Each number is 128 + 32 x the weight over its row's rms, rounded and kept within 0 to 255. Layers, rows and columns count from 0. Numbers have three digits each. The size before them is the row's rms in percent of the matrix's.

# down: layer 6 MLP down (transposed), 768x256, rms 0.0925, rows 332-384, columns 0-127
# up: layer 6 MLP up, 768x256, rms 0.155, rows 333-384, columns 0-127
down332 091:165089124169099090155130065133130124084049083152131144103149128075102108118136186128107097177104164117125132148156081090168140135115088087089077126139173091121120123173202137109112186128115204110144076147154110118130145165084119093113142136124124136073101146107162146183072172104084204096082133212058102155124080118123139081160163138182102089100172073125127132133156141087123110118139
up333 106:150183057134106167161140110150140094151135140116141166137113106149064061137129083080095129134120147167117112118113164098107160132120075174138157120174085114143148111165127156167172073201152123084156104131147125137136182092136137117191179152117080106097127131102059097116137074112122147188136132104123127108162187111099141091103110159150106153222067116144163183105137110088107141153119
down333 102:118143131150167165156165080106104075078101102100072093101123211142143188125106143089148144115143116093203130187154110178160152104135124145125110078158131178134127078125076147101136108217252135116194130101107172110066045185112145097108143090129070130113107173108140168148069132123095074152113105100171158160127102133085120126150165111151126109181145151188132174132080132186140098138149
up334 088:076132205159058103147156214086125179177115112124122166171159110098189149076122141147098211147125117084084109160157145176140082145113099140085101161106136129147103122143123130163055118116129116116184136096119129089080078087150099134059141143096156114125198085168118160101133087151142113181109106171073193124149075151179095149146100108131085093123186124158159045156141111164097149133143
down334 094:155140078194186195108134108185059117151132099120191141131175173149171126117176081159136142142136084120124122099149125112110145108099081122175137159121130134173091094096117173176122132103066137105123122109133119133143107153146111085089123063092126088130144152171126068117170170102104099150136123132130174119134097101122103202155142161138108116130079144174153152122090095141082157150135
up335 099:098135106114157131126143111096144078121146121128135117108188102129144136112233144153192124109143068185092141133081140127119052151175117112178097173105161127164165123153100113108105138147204160143135073166123107113086129098127164127174130102114105131085136118092155095103139132153152093151130159122048118140079083090112197149113044180117141176122133079156139159114162141106107113151159
down335 099:173141075162144096108143162138114101132082184172102142168045129109121155142121121158113111118163104090099151104107118144116188175088138156098093113175135142139147161124079139147135184108105147109120129079149143119115138129101156144159141080090147146127114080134153145091191220107156123123141092118111113106137110090064188124126134127103152124117162162133234099116081096097102098123139
up336 098:078140152109155135101132126136123204160157131202109074034102094110075129043155114142098155110112136107116136051076097141116137128108143171120156150170153139113132128113052108135119113140170177182152152090149050114087105191104160145137111146105176171169142115143067128097155110171138162053105100070092051121102095107135144136129117111091119143142085068162110082130074100112138101182126
down336 100:114103133151118085167110158091083060168106048125130120122115122191169108165137138114112182057089182147117132089115111113130103147098147196137142110166097081129140142171149130156118114086165149120156120100070106099129080107109174170094151075142121147144105141116057121135177155129145162139086201107098057152146116160154107145160136088122118113146114095183162127172103141180129158146111
up337 099:118200101134152102051215139121146111179073122095192147150087153091100136151112099079104131150093177138130085128115067133132167135177154108129106145097084137114121145151123120121089168128142101146052149104141151150131102174114100119099164100126106120144144143068193136146095091144095140128091146090177115133135092139110090141140084155116149121128173097154199084134155165126137176106154
down337 097:143113103197126128078129128131071108143172164135134132149166120115078132115126146138132123141119156168166103157111169121149125092109117128136115115138087114140122114158132183131099091161168151119073125173171128103027165143102149114115134114112117123157195116159108122168146131131105110202117125140101113124085148109117089057148094088114121155093107109084214117155137116099089141122121
up338 089:090118219160165135068191098181044101124102144134137153122093156117120115082133132119159157126083105122094177098085137114118114088097133136106072134124119039098117133146100124168138148112126126102131203092101036134151112187131094140159154162123144092113139148121080149108163107093153153163156150181074159125076036157126121145099131106136106137152151131135094163116142127159159204180112
down338 093:067092052123104143153149100087183102160146115143122142132130128137083088101102170091166078170108127153165112192127113117100081100122170112127178095107101149107078175094102161148099119142121175076062137140145121120062120117165186111108145134112183121134107160167101105144152133085144129146108135075170143061167145168184138069143128128165146135134135196119110112163147168184147115106167
up339 100:109148126106134159133150118168125054128108127144164094127065104142134076140207107126087153201110102115167150157128148108174153105138110179151145116099148109149142151099148089132142161140163126124129083117091132164127128107131108142074140090163103087144107108130060116151082171136136101131158190107101052110102121066041145129081086164154135151208138155144112089121127107167085081123139
down339 100:120116156086164200093156108176083130084176156101117129117081091113141112093149185113118176096096194141123074124232162138146081128114090152149098155096113180163166171135120090120126168103139129125145129158118118152114112165127216174062116100109132140089194141156173114159131190134135127115155121060120161144192139092121139121125125116126112114131142111121126098101109047103120155128158
up340 098:174158072187143093174127169207132103141131097142100071184130044163126138163125112102108097174122115070123191109070181090101145116156138149181133162150074128131092148074177119153096102150176095191146114105101098151112150181100143099066152155098163041086139110126150092114134079117091111079148090150157109116145088138128094122122135076075178056148124172170140134145165106145131136109169
down340 099:135103166111098157121112137113153164090129135146146180084140107187129088130093167085142081144112089125174146117111120155168121142116207100115141130140185127143118148177142127177131145076160122127056096143151153156169126149107105180095136092069174139098128090106124131121204101124061090181104138116091075105169141148081119165130083112114084159150154155081138112150075074065198160088120
up341 089:134152141083066151093196148151146136162181120189128133127130154104090188155111133125121163149128152199189154056168116155153125120121185135147092172153151140175083144141078162139102095120129147130131141104110137078083076211101143131046118159071157145126094129113150193136131126161073112157124109133087175141040126137099117153136105079131126148147098172110108101127144139115150203112119
down341 100:107134105157157147122183121084102120113118111146133080102124127118114138188153148120093128104115151132126119116107126135154169115155191122097079118184157170142128134148145142096103075092058191141084076113117120087171137174162168167069083104107167065087133081115164093154178136113085151113129158169069091144140185067089040110163074171135159091127143139184147119125137114070134125144142
up342 094:139159145113094118114087111137132149168192157161110137081196096137066104120123143099107045108113136140107117129121080147174092160176121097151129129081183107113122144128111187151186133151092123106113081116169097177119125126175137106113167209112089103154124131084194128195186135101176114094110118096108058136187155194072109134119164098109178177145154100152105125151140165124117097147102
down342 099:123146107133170134136068150107144064107090147134122126124101116135103160099121105182111173136110099124147150104107097140133117149196164147118063145107106115134135110153145164123118143155104138105150142105078145098161076081119171072114087091211143188080126152117145111141081165200123153124146150082172106146132096069179176114113154153131142116137149148143099173096146099104111090120133
up343 096:129066157064111183137142096118100181151123116111078133098156121146074128166105120130158092191137154115134158101124188149193092096130174101136137128089152125107111077148138146157156127061123108190129119093131097077120074160169158184128122196125072144129153137152129090217128136091150054124173164043161116122080140137095175077111125100113149113121081083115134153182112134122103155086145
down343 099:160172040183112103110120079149187108109178104096113104141161145051084121132152139101117159063165169100185188181114099117168140157143159110162202087110111122160108137101137090145113108107147136142159177125115117166144174142116163173116112129124062156163178161126121095212084111123118121171127094179150109105148160129117122207109097151170080116079155145150114147067145074087143091054124
up344 097:126184192148092169163163070130155129153148188128091117176136102154068122038177120110089168154077158105124134145125082111176157138132131122159147190084134092134151073098220184187152057136105157165084140173160124117148133131125131119127149146102135129102133153110107116130161153180178105031142135120060166138135065152084124116165177122144138138122100127135119124190170135139106138178126
down344 094:082128189033136092148131071154145137156173091153172174132105156136159148106112145153103128178101141149144096108106140059113125172117153148139134153100088193086180098149104128131156161133125158096079144098165147144111173155119077102141126139138097067149127103115141133119154100170142090084162172122167113198096061119138118098078139182073121098160123141175144108101106081175145135160120
up345 085:067101127087111195128087104099136118158153134089106136177169165101097111067131189152140122128122113183187150097172086151156125132159168142097128203135132066154081067171103083147184082106113153152084142135155080120113112092115085139107116108130129112075151094134121152113192108124176043140107089174105207109140154138086137137117122130145132107173103202137118151125112107077213094124132
down345 098:138142093169170092164119176113131134136110146100191096124108115139106085162122172074121160140102084116095179224113098144106126061099167078089136120148107114105106116174134115174163096134148152140112109124091111176185108106126176098100177120133129132120145160104120134128192128121172042104163093120105111102124192082124133072112160150119123184167109149122110122145089104209148135117164
up346 104:208132143077187160092140124112153170168150163148134136159161098090062150065148088154140160205128136118152112052133095107110155149127166097168109114078102115170136107137121110096161175166169066115097070093217150082151134110115081105155159124096086095072110093127083153148162142158145101185122117101124131147137079125090142094154115112092102095082173106122184098121076122151142139111105
down346 103:118136073072127140173153151144124070136085092048190113143102154161105200121092125103159168131147095136097154096145097113091087084117088126076171158186088157120154147177134201073121119201139185130105136164147126189123114158139162087119170131114196182120056064134113176084081161094076162174115140126112102075121172183117100159150169140151093121098188164124069118142086156138192118084122
up347 105:136128132152102154090108091131088136171210121106154133136136100117064106180167112105126154101104136097119149150179137097130095116124154163161173134154124117165102102132073149112166130083167095168118128196104155126109136136191095143137108123148127077092117118152132113135135191064117085143150147111135140143127106128142122117110149142137167082126169136097134172158124136110092122195203
down347 102:146117155139162079120114149122086120134069137098143096121103152113105061151127095106144185141138116133184165120172086134185110109122088133181049130113141074045121126098157129155089157109061161113103081094113121107153132127147183182150162110127156128102151157131107151110136117113190098160094115134217139077158073165159130124094128104119120109195167120107070150186060102139112102176159
up348 097:106094151118091152040143124106155160108106132139134115142126160154093140162101115117194110089138092146126148147085152152141127071099079123114147027120108149136154137101077123151126142128112165159089081115155112163124145114122141134141199160148076150108149133101139100207058134123152168169094109123177134079128118108158111118133148140086089088106100151162160136059153134141127130106126
down348 099:121119155132111121105114186172072114107119059124188077169150188117144140081119174080122106083124055137118095094134085117170113181164091110067191112101086134180180158166094144139079192147146149153118187109113114159109172117174097130147143130072188146195089130118105081138101121143154214144117119146147133110098098112142075144098124157063121116102112089152162156145183121076123110141129
up349 107:111107116145099089104124161091115200107176112108153077136111186113083156130175153123154103139159108160100186134155101169139111156145177168114120149088137089119158132141114136143112122166121136063131200115105088156093104019159153105156158116104122102157138178108094120138086122119163107184074108129187116140153148136103128144108098123143098157132098151130146194063165090066174116110134
down349 104:115124190148096078091111137126053115109145121181095167139185148107112142140175149135087156167132100142139131167134153160098096105160140104102159117104110061120118125140126128135160133140116155081157130168069110138110120113059166140151138118131130080118174148109121099192069123152146090110144138056125155218162162132139120089091092117153101175156145175110131204182095104077126129185115
up350 089:129036153148144157047098041076125135137122135113174065113158123196133127113164123131127113128167159162132205202135176163136061078098103150164100095134157099108096153106089153088129138115148157122144129137148139168165243079181131144128116112141128133160127144127043154094081146156196159134130131056137160156081134125169133129158091078132138158146111142136120120112181156101186160160152
down350 087:032168180035050136100102124149061188110130147121075143162118137154132213118111125159123102142116142130168090157080161174207103141132126132099139101109123128135161118174142134085147102137154125130150096114106119163148135149093070099126089177142158122153121134115044109155155113081081193087106116113141087116200201105098099153077167157125112087135133114141100144122131171163111138102116
up351 108:111199105076139085146157118120145112087171115130046111097178072087115157104115149176130143119162149113165124150139117151107103198092115184106158186151122118135055150124120109085166133150095128156138128184109139068151184106119100143123135198136162149180121104139118094193117154182067136085107144117117133132159107131179105113054128134127156127152170201050125128099095103116142165097189
down351 103:149136129055119121089148051146122083098097119146159131156086140104109119119136059115124232119133146110158145196186166154172135150123074139097123125183134108132120155161171084135076170122125107172096096109089095123068105128129086123163161119206177150114133192140095153094109118128087124109159102110150093141183111111194130129118009114175105176068161100119110134070098166069113181076089
up352 110:199148166036096151108132104139166071124089135151113172118146166204119094168108105065199063145095086136095163100114118144157115130157139149161151176133170141117119150125186083160150080131107102089127143144121088114114062143115134083154082146148081080137177086115090099156177125058132167090105063145126155097084186125138117099122147143150113138093104079132111153143131139086141165136120
down352 104:093115105149149122115099205066110102072083172146114127112118151119099152137101128143138158142169162141185109177148106147178112136154154111144054122098065148077103160168113129116182096120104134202100096115091144111113134061132187127143095147152132110141109115175141200117150126137108106086112083098140148099098105106144119123093113116113126182120083125160124113109071083133140171150157
up353 098:086082147127132168108167143072147092150123078101144095134174120098120077140134151119101152093184129108080098150146155141080137118113133150165096094122110177186135178130111178139143119158132116105177140127065130184134182066147099112116201185149128152145108165126164135143080107125107098231196162043133155110119149121122121092149127123068166117144140109129118192062095139156109108145086
down353 093:123128156048162092051132104107150109166141133131130149126137111170113110113093149134101162131134061157123136089129108169125129124110140140166169142125146114185116089114158093064171130068094142158128172163094122122150082160135162167142066123149171146143115107149145151131117111043104194100090100144134102104124093137103119153063131157164084125124086165078125189108172110192118093116155
up354 094:178212190136096156049092145199168159192089079131165071096095125075133153138116209081150115111144165097149164182119115114113159096135144079125144161110136176169101069133100138146123148094139133126110099148138147103141058134149111136167182112174094147119117143120194142116114096121144071058118110131169143182157155138132097132111119107129100140138160097117143139115153079085156184133080
down354 101:164128065167169080160149140086119122138103080092156163113113111151106130122138082141075174111138165127045127088190145080124169065118107160110214116134137109127114166076174145075116093101093114144118142134068122114064143113099131117099113101172107107156130111166181090086131118168123080121148139115074119114174144116110136162102103104149137133139103126171068099167113133209109113107133
up355 090:086136234151057148113146135108211115102118111119098099144105049158131113155187136162105155155156127088118166127104150089093154140144118122113084167152119128130099163181172196177068131158137164127180107082092123172139160122098101160101120091088176074094161090054212180141109109111106128140106120148156073106084121138125074115131124102090131101165129087168149137135164106113109121119135
down355 098:108145122095123107144090162157124101132091135172108165108125084159117143119175156119118101134103166148081135141142155104124158113092132123127141073152181136107152132075164109138176056155165183099125109165104203148096130183123071120086106121066104143085081095139235146143110087190132081139172074121109149126166159138089141190071110154131105174109090097160120095123117101185098141121121
up356 090:045088156133170220136130137111191117135148115118136148112086094099124126096098049119149055092120102125127171133111126195130061150207148115103151162136131196172116136062077090133049157141131125123092108131104185138120151199113161126148192153113126110121076078142153172146097095142162120184124135129078171146095134163154113118113198103144112151091088132132158099121142110142121151097132
down356 093:167125126140119149119134112110093121144167141149141085161104191156113166181074129084085134131080135162169074199105179105161111187209165082165100146134123062113142097115196136057116109083076131130104087123115116180114098155153121140138094117107114144134137126085145108171071130140164129105064082151126127124117169160106120210142134122145142133179146101134070146101170141104119110163201
up357 100:132065050136139150088089151191090149138115157149168143130120132147148116122133111199137128202106110131110118103136094158128097120164114148103141114205089102121122154135105154169124185119092116120106120136122109102111085097125156134139172135125174120140143043168135111140146195115092130112136133165128086127111140113111098134157143090139088108146097126187118083157188035084168138133206
down357 101:097124128115122147104145159077089093112134124111095112087163134140127084116096090125151146106097170112116112168085136179193147114151075123128142147089128064159105124167208168123136117154182079087189075111105090156181098115144125170158154190135199178100138115161151134072126182138116169109167079097177139153178162123128066094132122116066111120115139138152175146181175084145117143166162
up358 103:076116064130164124173117062121181087129183113068122158075124070103119133126153109152193089146175047133085137178117158120197116109130133157101144043125097130131152093121128146089145141109208153112128072205113132121132185130142100139104173127057041123130127088097146109106106094157115140166115111137105120103156148095151109113175088146099191174125086076127107127064163147059160098146162
down358 102:169112103140147064136124135099122087099126116126147093172117170102117097096109120095105106122140146134130077113155083116130137102143091154135127126125078076122130118102224088139111091086170091166148193170129128112126166209118126107142143158145131172175149122139133153097129138206170134135156058143115155155196126111093101140136100132105121075120052142202166140150148135110125125071125
up359 097:089114083195096145170103117109116104082079136123189132078074138139117144166134182110131048115195147131126117118121176130093144109060185146101098146142116174182161119099132119085068126108145144126135164160127134139149112127095119169157072141131124126121167125138139166119111153111122108114105192156119153080155072107110180134104136153090179155106151070143181164090187097089164155162159
down359 101:130091144077128044152116211115180172135103111133128130147161132124048112163162128111138112161127120096103127201147128105130115115089119137095122156089106098095095123119172191106128096136116114088136150118152148170149127168107100141153149127092153140150143166182147130142151187158134096120120159130163108056157175089125136148161144158107178151030123169133107162148111211122139115171101
up360 098:103139102132096121096139161110109131125103103165196101158116119169095111169115166091091131104142074082150113180095186112103125124104154166082119118134117135118107112143188174148204132124160098120113091126083163115186119131094176138109114105094089210198173123130110180073090112145123153151122097147126058173133072090131174072131133055095138083135129101151105150110124221154160132116126
down360 099:170162181150113194147113092138108186099105169148091109109133116163125160148070105163168148085135105127134124147131138114182118140100134153148150155091098075106096162174136133156106125149101140166158145151153159182176195116072152113132151132114123092085098125118131105137172138096204108149143193183056093132148132198065117082118109149139083118110091156153112129119092157193110077106125
up361 103:148134069095137120113121133120121143156189089143125131104102158159102128132133199150122105104176157099135099146085095142126135186140103139056106147095164203128094148120120153120135131108094056104081163093143095126134169117110129081167126128099131127129174097105092090049108100170077139111226161100091128107135158108118121136099141167141153049145162139124089144109097160161156075067126
down361 105:113090151103115121085092098137078145133115107156168089126162100073118189090136185143152167124140111109088160142143098125108164117150132160066134100160085128066112124063137132141125118161093129047110186075128123216123119166165126109082184112114134161174118131166152125131122159083141163175157129121109176145104111145108127130080143162079081068146204137159135084123143120136105117188184
up362 100:188155108146110123141077115116146099147163158134189112135151088110186142071179135117121121150089105125144137065130104139156124065171096195084102141169131166118144140118155147134143167099135101102163115100099125109191082125111155113135084116162157101128187183173130164178114166144127160124091155164144101145113188108175137138144169141144151122112108104122170104092131074057092067157111
down362 099:122120154138179132149129121172087123067196146151181153193178139109134118120106147094109162179101137217134127161152109122140119118144183128143146092119102153085125105130101100147118155091120147159156124144123125121089149115155094150094111154106089219135128147093161062135106035030145126142110070151127165130053165116101140093096207111095115151141137106133152148106144118119148122134180
up363 103:209161173162142088148083132118159170092124110079138126128148140131055100179110104130157130078122152139171106122125143078148138084173102150168135126149131111073113138145124104112106125109130098154135161026129125120093166046135088138169123170077133135127172166142101156129156116077091178135086088149206183145143160093141075159103085134127120111161141098188163155157107159169142158129141
down363 104:109099142093110107155086129145156141129149169126090151130123114122112108122169050149122173086123140145130128167063185037114154125145099117155150150159158096062138127160102085110082150123069137073139127085164123172177151073142119169120104144155133150169170195144117150098128077074109057116107131142177122139160109144166141201092103140149155085108073150137097162078156136112103141157115
up364 096:129131121100164142138144188144118136102161178182169122132188129155115096113071036066149118185150152110154175177089127163163144182085099102093087135128139162119075168142115117121157163095135134229171063072148112099063145126134155193143122135111109169193064066098126144134129101102084111147108118141141205070071094145109113164139160138112115120144161133118129115109085149114124161129105
down364 101:148083166154144105104082120107131174155198170173131153130080190105142159099068169137187136137129099100074077156115127111160138177130132099100134118138112077122096158123145085091095129143109126145161111088094143116098175143073112152146086103150086159170112189074084181084127111149154116158145154152130158134122082149122121049083085121103078090125180135183157141075137030138136154131140
up365 102:119194124095199152080145120126111146070079087134190048104133100144128129104095111144131140122133123124140145148144139157133120142149147086088117115092112099182119109169158119113124065172106046147159162141137165105059165115140129115109118061131176142116096127091151148077130165131122055116136182149147129184126113149087095164116143188113095097057151104119131066122120106114168112115107
down365 101:113156115026094128199127123125141166108183157135110098094196117137163166143142068092138114152186142141122161058125148102131216137122164126120144155167125128112142119146059138099146113104102107100090150173106115150172151127192055094100151081123117113101133175168092194158131103122137123106126159149100080081138108148113181145164091132188136077150155142100187114132074114157124129096134
up366 100:117134109160114166202071106121138148085153149092184128124049159142140123148068088094153151101199113108089142108121093116170134085090103112120134094155089079131090170165128136138112094055102133121115129087182115141142089155161159167118136082161116133155172128158133138164159184118116159120159112182151084165132102103177100099060183125105105061145154120081150079119136143111104158147120
down366 095:106137142099111077150089149153102078124067230112115142093072167123130062100127110128121132159130157111167119132145198131195172136214111103138157160109145069131146168101138119172117117144105107119123141151130127119145141118158126150105090151065149138165156167195130069128107183151101168129172106179156123168114205100149096141073183115165123112081093161106094130172110099159136153160140
up367 102:146151093125033108095169171042137134089135158213106109169125120140164052180139107100148168143124157157208121134193146144150112118134130145130090127084126151181148148184148091184101069110090097147120084146132103122101056094077132089136148167148132131104140143085093165182128085148133117125114125066150163143151142137116119123109122092084110099076090102096131158183133107116153158159137
down367 105:099136186139115178111082160166102109138115138153113134082188133151116192108156099173131153182102155118089107096104133094131105150144157158111095121152141098081137092133189106190135100148146086135094163082148151163133147181104093170121153119049115126157105102118124161117135073161126100146095134076112130149073072105181165164121187168108110172158171131066069147066075136155136124116151
up368 096:120124120102081044117108115127124208064149144168118128206085147125132144150146146135109143113063166097193109112129179192114115148100130126173130184125147128103132123102133066086166070131121119088072090153206177110164081163212100226113102139117128109079102130165129164172115154119132074135113064147123160116190173176136142054130089102095114138156087113100094108170144174111156122193130
down368 101:098100139152175172090075141144089052128162109182123130080116093118186125126145158187109059096113180123129185102165191162112170126089069180162130059122074118080138130136120117109101090162148148175172137106125107121125192074138115081116073041131111132075111091147123138094115078093082167081135157076110141115172160198113117112142118127154118136161126151118111183111114114107199200087121
up369 107:131087135146122169130075184187130139124144145129170101152119118112172086186171092138069116128114132107104123131069099098078128070061148190177108120184205141153145112140148131112153079183089184147177177219113088065159156170066158085145098115135135165175138113100131069139169129125165105129083124128109123158094127085129125054111109154114126148145105134146130159069155141160098103128124
down369 101:148120116174173142181233080178147124177141146143135136169116181151070107125117139121133105123119157144167070131103122110145142122084094119143175144162158156113150154087147103168126125127133118134052174114156106075143155105110111080118121054075188149113132141104135101143140145172118070132172146125174166131167204112097119128162084125160136133086139155118096105117128092086123166107138
up370 084:133179151133105111134135107137201118171067126122176100107125159124120140108122114086140141142117149130124125156104208116136139142092125124131127154104146236130096107149112117150070101142133141099123144140152140160123126107082143094133147123103160132094160185080115089162176150091154089152132066099171103145104149141086078110058131111046110127115199124096106128165142152113106088110100
down370 109:162144115137128142114135112101107101156130151123092167124181090134099111103083099148077122122128118127169128102121119109074148114152130151117107092110075094108145146152080105091186154123128073151126133150152145077121112092111109179107169089110127114138127120093175208105118074151096096160108065109087148098149043094135174154195152078154091125084061090177100105086114158129103107155162
up371 109:124128156113132121071118111058150131175185077138085137077108174182088178077143127119169143108133123163103127145123101083113087133135098198055116127132178102141139164173110133154055098093083114162174199123107092162140086086156121197087104090081094124138069107187099148135116140123113159124141082151102073137136156147091102105131115154131143143121131141121155159146139134133163152100106
down371 104:123110121096110143161128153173113087132145036163133138094186106153131087193121066113123100167111090127144137156137140105116125133172105118133084169126136097064129151059085094132086132079105076112183081155118143086133161131129141118121145078116119119131089104133154113114127153152241087093093120143106112138127137140112127139114139087143142125167123115093184134140109080226102110157069
up372 096:152102176137121099136124131080118132132195084143160121074112169098152114139126062033124073169145070110068136153134135158135123066125150147127101121193165160146076123141126184158103096148158078162092167131188153127170180143140160163152100134155104149142111170129125065113095097134095172140168146139084095139100165053101161151100093088209153106151136096126148126189128148090125078104028
down372 102:114126160127114203136088139152091162132110087158105077111150109143050118132158158112158127121112160142141113168105126086156111129114210057158109110132150140104149119096085136168094078111108102189137107138127086094095164146138159091145134082161178102110147079127186168099141124144148106097142136199111147100165073142159070139119174139117121147153106154143164117095113089103119151100136
up373 114:124138119118123136133116107159135127148113099157109132118163125158083126135093147086113153120140178139127138160111157166168156131139175082132066089116132120113102143090147107143103127131163124136177097096113069161185092070166143148145134065115090106194126107094146145122089193167158141153109165149171138159141162174114062077179177079103075120154097095106133195127105125143100169099119
down373 111:146077112106130123118138122088161081136126140155135184102123155138106047166080156107201165152161133179126133199157129128155138146202087156099094168159072133102120077137100094252120114107165160131125118129111125108075159164103086099120128154151135075175108166147144140125155136170167130109169092149143115096118202115203073118103112090087141103209148162117140121115139113106100119127120
up374 087:127119129091156139117094087083115178119083148083198076131142137174098143174160152172083155147141136169160099082140135160101152083089110140149179134122111108153069115102147118127158176179135156155117142129158207161178112077130189132167114118090099107114127093128114157138130101189147152076134077131177123122171119140116122162139154108109135113076071141087118159158099123167189122136084
down374 092:096143168237054137164140161123065059142165125097125094120135119128110124148133130138176162131125157095131082116191138080119117152085091075136133137145143119165168092088171119101169082137160095160144075148109138134156123156146153116134081078113087128146132180123112165090134080087187112066137104164121160116095142133116044096122132147143131110168141174089086122115109137103179091123113
up375 086:104167184058146108123109094165148096140189072141079180214172147137145153139176131191103143137159112111070124105068133223098125128136119157127090097096186140063145172105126112156057129121177137102151123171094125180137117171131143099082154093152113115148129103122153150148154133115137171196135164096089153125134111148095155082145162111115143094155146141059137102142142149172112137116114
down375 093:188127114234085148126108107163072078056162095147147164140167166092186183081133054123149149091148126163114096160117093104096099124135144119096084181105208116068118174166148152198082086065062141153105144118158098129154112127108142200097118130144148082125087130130131121154103099074132127133162059184123142135158179115163079125189138121068149185109147129170103133155146166110112158168127
up376 085:186179110135125135148141143181194213106050118111128088123118111121116137181149113090112199153128115095130153118075134097100167127171116145097158077075122176131137124166119133105100106145100064139146150139133117105113133092163102168110145064142050159119120120146125174153138096078144143213130124114135112196146120173091156111131101118109161137209141161132155155103124093096118129152098
down376 102:135176175068056116198105129106110114090106071069050132113110093175103115075089131108051093127121147134086076073112095142117130120170152136141136107172140108169144117122157089139171189145172076074141077132168118156102119176115105154127112115101100109126151146131095158169097084135117106133121176120124089105182104143112107148161175110155176129113101091125136120130092203117098132204167
up377 103:145112087144170145083170117142142165123112107107108142157136115152091138134115127141126077108113136121100099036122142148082127122121062070110119072074144121187105131127153133168106158098164093095119137086139119146074139104175135104135138140084071073156123078149154128131153098108138093192105133149183085163175169179131130147157203157153136221114142158144144056124091126149081168113131
down377 110:117112158121188117114133120092112150063103100052098161093165071110137153105084113098097096091128103118092118123086109114050158067068117123079128174141084209136154109128088149127123061127110089106119115110119076156122191124157112117159110135163121118140121115136132161157097174130114165146185148170156138165121139118116165100140094115117087042121160212081144109187120123134152147195088
up378 105:194145071119133093107068121110083151104149112091157133088112156112144119141090158167100145169155153130118125107115065106116130114094108137126147122132116111104114061146137099101163111139133146136199158093161159174140129109156140116137186123107109108131140067173154100106186149127102097109090126110129160148106136189133097190155120131172117149122146146058178177149126086157110103099116
down378 097:101080167161137131111149076139069118124138130128105132083138176095083132180119163140129091128093147100108079169125150146155082143121120155181161156097173086143110081085087169087194082125100111157139118149096189103121108104134161184142143118056113172078081144172093130132087153114079118169136079110145178147122163054080154113109230090049173155136097099116169077089132164161113093150111
up379 087:113183192167100092112159140106190073119134138139090114118095103108161158115108105123158165074141052152150177120128108148093088141129088077088119104166156113115127072139143191139186114099082071138103124154148170087142174169115130121154125076127134124150181121101142135169178102097115115110113141173099094153140134113084111140070097078160006163107198134158141090100143149088140168174104
down379 097:097119107125112119127168155107094135131150178169160145107105141131174092092141101122171176172120063117135144149115125147072184156195136148101114121130145151145154144089115086132116178148144170120088090086131118158069146139080064111143143156076109092099116066171165173187099095099116182151161088119137138050194160119091134205193110151072114099082144112144135197104086121130069106119155
up380 102:089145191147069039118118118111110117116150125184129127143102168137108087100091157139143084105111091124130124137134180174164107083147188149129156105140108186135136074205171145084073099172091085131152146164088111060150124114055127127138103073103136073114168156159172149175114110081124111111134171173128166133136116130121151104118107140116128167134138102081138095095124140122180133089087
down380 100:143162077102148168104146102158101077163147117113168141099156114177147057143113058088106130055120159109130156130131127074108115113121136142099140135074102164166083130175064131122181134156148134152124148123150109166107128085154199106146120151159082145095148121127111169168121113163146221142190154078153123099122178112182085135154163067089166143130139155072108073141150132097108117113116
up381 095:122134123127095195155093071066083129145173069085145120103115171172147124156097074168077147096084101118072129136185112134149131166085147127127131091168143171166094095094122160103149099147133157186184131132136135101156134097142111133168110129158181116125151144106067148127094162184064112086091187184088066086061132106135116109100147093143088085111102097166156150164176125138060146130074
down381 095:087088178152092124169115064162106191117109113110169149093135159214176164108152138074132123109141139101133131103128177137128198179140121141126140082091182088112168075113183140115155197151094142108035116144120102157116100189129139114042105115175111093087145163169093103144189100147100147160090187156123099140134107146082111135179094132092103103153157120147120193134166120145122128151153
up382 098:078080130157148140095118143106099113112109119153161117106083157120121138123106167148142152112145129173122132117077117131136109139142122187154107155068104099195122160130109072124123074148112055139131111159066084088100060084066194157135159157076101133179191116122173119095121119161084195113144150106185146129170129127137151084160161103088078127173095110086081069126100166147131124175108
down382 100:188147113158098140189098115147106133142166135123099142151173097089125110123148096126113058139143109073162173148161103114100076111135156126151154131112139068139125123124120151064069138123169121098110088103107115162147117061070101173099156093114110101114050174147100135088081140168181045107144149140127111193184066146119145145147093095193144117125181128109087135180122098150154119117148
up383 097:149140145103122169071153122121110156142109140102171097185119118092140176101160131088065110144175153134119079184144133190184135202134048118115083082145148137101111193125120117111155065167126163215109108102159089172114079148091065145077165120138130153110143115125150075111141149182116112133136171124118155131144108103089118033167126089122176114126104129156135129163135127077094127136146
down383 094:113037098197144152186109082104077132044123096156117148104124101140134102131138160193113081177115179115166138185132121149113075119104071169123116125129151159165130151128089128113124156078113208189175084188130138116131146112116142160151101097126104107118106198143130134097124112138100130161110121123181142103128204122136118152158076113126093185128029123107089125131128095190167144157147
up384 103:138151130121155144107061162149187154149153131150162109076131150118117169102142112100111157157168163131183164140115092215108117086149158085100144068133148117100197150058143155083110171095127133075113114158091115139151091106097094109122159166155169179178105094144181173158092131213162119141108180118105089102147116148111112124107135176136149207136112135135154104136139139170086124199092
down384 100:154061125199214167089087156147083096152102124163178137060114140186173196146078083125118100108146128115153193127144117132148105125119094092102107165145134158102123101175138121153117167139139137159165131150156122142136129118154141120102135122194152166134158125137180128067121163123119093165108106088127128120113106133095143218094047135156127087146155121105217144172115208135137103165158